From a checkpoint of a small transformer trained on Wikipedia.
Size: width 128, 2 heads of 64 (1 for keys and values), vocabulary 4096, 2.42M parameters.
Architecture: RMSNorm before each block, rotary positions, biases on query, key and value, tied embeddings.
Training: a variant of Adam for these matrices, 191M tokens.
Each number is 50 + 12 x the weight over the matrix's rms, rounded and kept within 0 to 99. Layers, rows and columns count from 0.

# gate: layer 5 MLP gate, 320x128, rms 0.138, rows 315-319, columns 0-127
# up: layer 5 MLP up, 320x128, rms 0.14, rows 315-319, columns 0-127
# down: layer 5 MLP down (transposed), 320x128, rms 0.133, rows 315-319, columns 0-127
gate315:71 46 44 35 48 31 60 48 59 57 48 56 48 60 46 45 67 59 42 56 54 49 59 52 52 48 68 75 48 40 37 47 37 47 48 28 49 54 78 56 47 47 51 45 54 44 32 51 48 54 47 73 46 56 56 46 61 33 48 38 41 50 46 55 52 40 53 58 63 56 49 63 48 50 61 34 39 64 45 36 54 46 45 32 45 30 46 48 52 25 46 33 46 57 33 46 55 68 59 48 47 66 53 70 39 53 55 36 49 46 43 33 38 53 43 59 49 56 36 44 55 40 39 58 44 60 49 44
up315:58 40 39 49 50 42 52 45 33 54 56 53 40 43 57 67 59 55 65 46 51 61 53 75 37 57 42 51 77 34 53 55 49 44 36 23 48 56 56 62 54 49 45 42 38 65 34 67 54 56 25 61 36 45 52 33 66 55 48 45 47 37 44 41 50 43 59 46 48 44 47 52 48 34 59 38 48 54 42 37 51 49 62 55 29 47 67 33 47 30 52 41 44 48 49 48 69 54 45 59 34 63 61 33 53 53 60 39 50 51 49 25 53 67 32 64 44 49 45 67 48 67 38 65 33 38 48 71
down315:41 47 59 41 30 41 46 46 49 57 61 56 53 39 40 59 42 39 45 51 35 40 44 35 49 56 49 40 65 51 65 67 77 49 64 51 53 40 30 54 50 35 59 72 31 51 64 51 44 52 48 39 50 76 41 43 50 54 27 62 38 57 52 31 39 58 35 53 62 50 39 53 43 47 20 71 65 38 61 56 59 41 65 47 70 49 40 56 59 39 43 63 48 54 67 45 59 57 28 59 57 49 61 35 64 59 45 56 52 44 39 71 60 39 51 54 44 52 58 45 56 52 34 50 68 56 45 47
gate316:54 59 48 56 49 34 36 53 39 24 81 41 48 53 63 45 66 62 39 56 65 11 45 46 45 63 28 67 60 61 58 74 44 57 63 43 50 68 48 50 40 62 45 41 51 62 45 60 41 47 63 81 33 52 54 72 29 51 55 54 47 43 20 27 56 56 63 60 35 46 33 55 47 34 27 49 64 45 44 53 38 64 29 39 58 37 56 38 43 65 61 78 45 43 43 44 59 41 66 53 62 53 63 51 48 64 55 26 56 42 45 49 51 65 43 28 82 71 55 36 49 50 57 39 38 43 53 77
up316:18 54 66 48 44 31 57 74 53 37 59 51 35 69 71 37 51 53 52 38 54 55 51 62 25 25 60 48 53 54 60 39 58 48 55 52 61 60 51 32 43 65 47 60 69 61 17 65 70 59 39 62 45 68 60 62 61 37 56 50 54 35 35 39 69 71 48 47 41 56 56 34 46 42 50 64 37 60 36 43 41 60 38 42 43 24 60 38 59 32 52 47 51 43 51 53 56 71 38 86 67 40 54 29 60 50 34 37 67 73 44 51 38 63 51 46 62 53 54 45 53 40 44 51 64 27 66 71
down316:51 48 54 46 44 33 29 50 65 45 37 43 51 70 69 41 30 79 61 38 59 55 48 64 46 49 16 57 49 77 44 34 55 60 58 35 71 27 46 46 61 36 39 57 65 70 40 65 50 66 33 44 53 67 65 77 53 50 49 42 39 40 29 27 45 47 40 66 30 62 63 64 38 26 32 55 56 65 31 67 43 64 72 36 64 43 37 63 58 45 47 48 51 26 30 41 42 57 69 67 54 45 48 60 35 43 37 48 74 45 48 42 65 47 59 49 48 64 53 28 46 34 66 49 51 70 81 70
gate317:28 67 60 62 69 48 44 53 40 51 53 45 65 66 49 56 48 56 47 36 31 51 46 40 58 45 46 67 32 71 49 50 57 63 70 49 57 40 33 58 49 54 33 67 39 61 60 43 54 42 55 42 42 50 45 46 49 53 40 47 54 38 57 45 40 44 41 47 59 58 46 37 33 40 43 54 75 40 31 45 52 47 63 64 35 65 43 44 39 34 44 55 52 57 55 66 42 50 43 54 43 50 53 35 63 55 40 59 46 57 43 45 43 64 43 55 41 59 48 30 66 45 40 53 35 47 37 58
up317:18 53 30 67 58 60 53 42 50 51 52 50 57 56 41 37 45 47 61 39 77 65 51 28 50 65 54 49 21 61 40 55 49 50 77 56 66 49 25 41 54 50 44 60 53 65 53 40 58 51 66 52 59 74 57 54 53 49 56 60 42 56 72 46 51 56 21 70 45 47 44 54 44 63 46 42 37 51 50 27 42 54 28 40 48 55 49 62 47 34 35 51 66 33 47 28 30 49 56 55 58 54 59 59 40 48 53 53 53 61 38 32 31 67 59 49 68 61 48 41 33 32 59 45 49 65 41 38
down317:29 60 42 55 61 41 42 52 54 55 55 44 58 59 50 69 47 50 42 50 50 46 42 53 57 35 36 56 44 55 48 58 69 50 99 37 52 44 46 58 37 47 37 58 43 40 48 51 56 58 62 46 51 60 49 36 64 49 40 17 52 36 47 51 52 64 45 53 50 42 55 44 25 47 34 44 47 35 64 46 54 45 61 49 41 63 46 41 58 41 27 57 57 46 51 53 46 37 44 53 61 61 56 56 60 61 60 55 51 56 39 36 36 46 44 38 53 57 11 47 63 48 43 47 44 48 52 52
gate318:46 51 33 62 67 62 40 28 52 31 64 44 50 76 59 27 51 70 40 47 45 48 50 19 47 45 60 42 49 48 69 60 41 64 39 43 47 48 57 33 78 53 61 57 48 43 56 41 56 29 29 33 56 70 50 47 47 59 65 52 56 64 59 52 43 36 43 64 64 37 50 51 32 49 52 35 48 57 40 48 42 51 71 53 37 74 28 40 43 46 58 27 24 57 35 52 60 47 58 68 62 42 44 63 43 21 68 40 57 30 39 35 47 37 56 43 58 61 44 66 24 44 54 25 43 52 26 49
up318:48 56 59 51 52 45 50 63 79 59 43 43 44 65 35 39 66 54 61 59 45 54 50 57 52 47 53 48 36 72 40 53 55 59 60 58 46 56 41 29 61 35 36 53 55 40 36 43 68 54 44 48 27 46 59 53 92 55 40 38 38 52 38 49 51 38 51 61 65 68 61 74 69 64 53 79 69 60 51 40 56 64 61 66 58 56 70 68 63 54 27 43 51 54 50 67 39 30 52 55 46 49 67 58 47 50 29 39 57 52 53 84 78 46 74 27 67 57 50 41 60 57 51 53 66 75 59 39
down318:52 56 44 44 58 49 67 49 82 24 52 57 61 69 45 58 56 45 62 56 52 66 58 31 69 48 45 42 62 40 59 72 52 45 63 43 43 45 65 39 49 44 48 72 68 58 56 50 65 37 24 46 61 48 50 77 34 44 67 64 39 55 31 48 49 59 69 59 56 09 44 49 61 60 41 46 49 42 39 75 37 40 72 33 72 54 45 41 38 43 55 17 43 62 59 66 47 31 39 52 34 40 33 46 23 44 65 53 64 48 32 40 56 54 86 55 57 64 60 48 39 43 37 41 37 50 42 53
gate319:47 55 30 53 42 43 44 41 56 45 36 45 44 50 44 57 35 49 78 57 42 55 54 54 58 49 50 37 41 53 45 58 54 54 71 50 72 47 39 51 35 62 34 59 70 63 56 43 55 50 58 37 63 57 56 43 51 43 43 33 46 45 57 49 63 48 55 57 41 49 51 48 42 51 61 57 39 29 51 59 48 50 39 44 41 40 31 54 64 58 22 48 56 38 52 57 45 54 36 36 58 46 40 54 46 42 61 45 32 52 36 57 46 56 68 49 55 31 33 46 52 37 50 55 51 63 36 31
up319:57 71 32 52 47 28 55 47 56 51 62 44 35 49 48 35 44 46 43 56 61 58 54 66 51 53 49 59 72 62 66 56 44 50 25 66 51 51 49 38 64 41 60 40 52 33 47 68 62 44 44 70 52 50 53 49 55 50 69 59 51 59 62 50 42 32 40 22 69 57 41 58 66 62 23 29 43 53 56 47 38 65 48 59 51 44 64 41 53 60 46 65 50 50 58 25 39 51 58 61 43 57 29 49 56 48 53 58 58 51 61 52 67 39 58 61 43 42 60 47 37 44 53 32 70 55 74 77
down319:54 50 57 52 53 42 60 52 53 58 44 57 51 38 48 46 52 49 52 41 52 62 52 42 50 58 48 54 52 51 50 43 26 56 00 57 46 55 52 53 58 56 68 40 54 47 42 51 43 37 53 58 53 58 64 60 47 51 67 99 58 51 47 56 45 41 46 52 50 52 37 55 67 66 53 51 51 67 38 56 59 41 43 45 50 30 49 55 53 53 62 39 38 60 42 42 44 47 53 45 39 42 45 47 42 47 56 25 55 56 77 50 40 46 63 37 52 51 83 64 45 49 56 58 47 47 44 51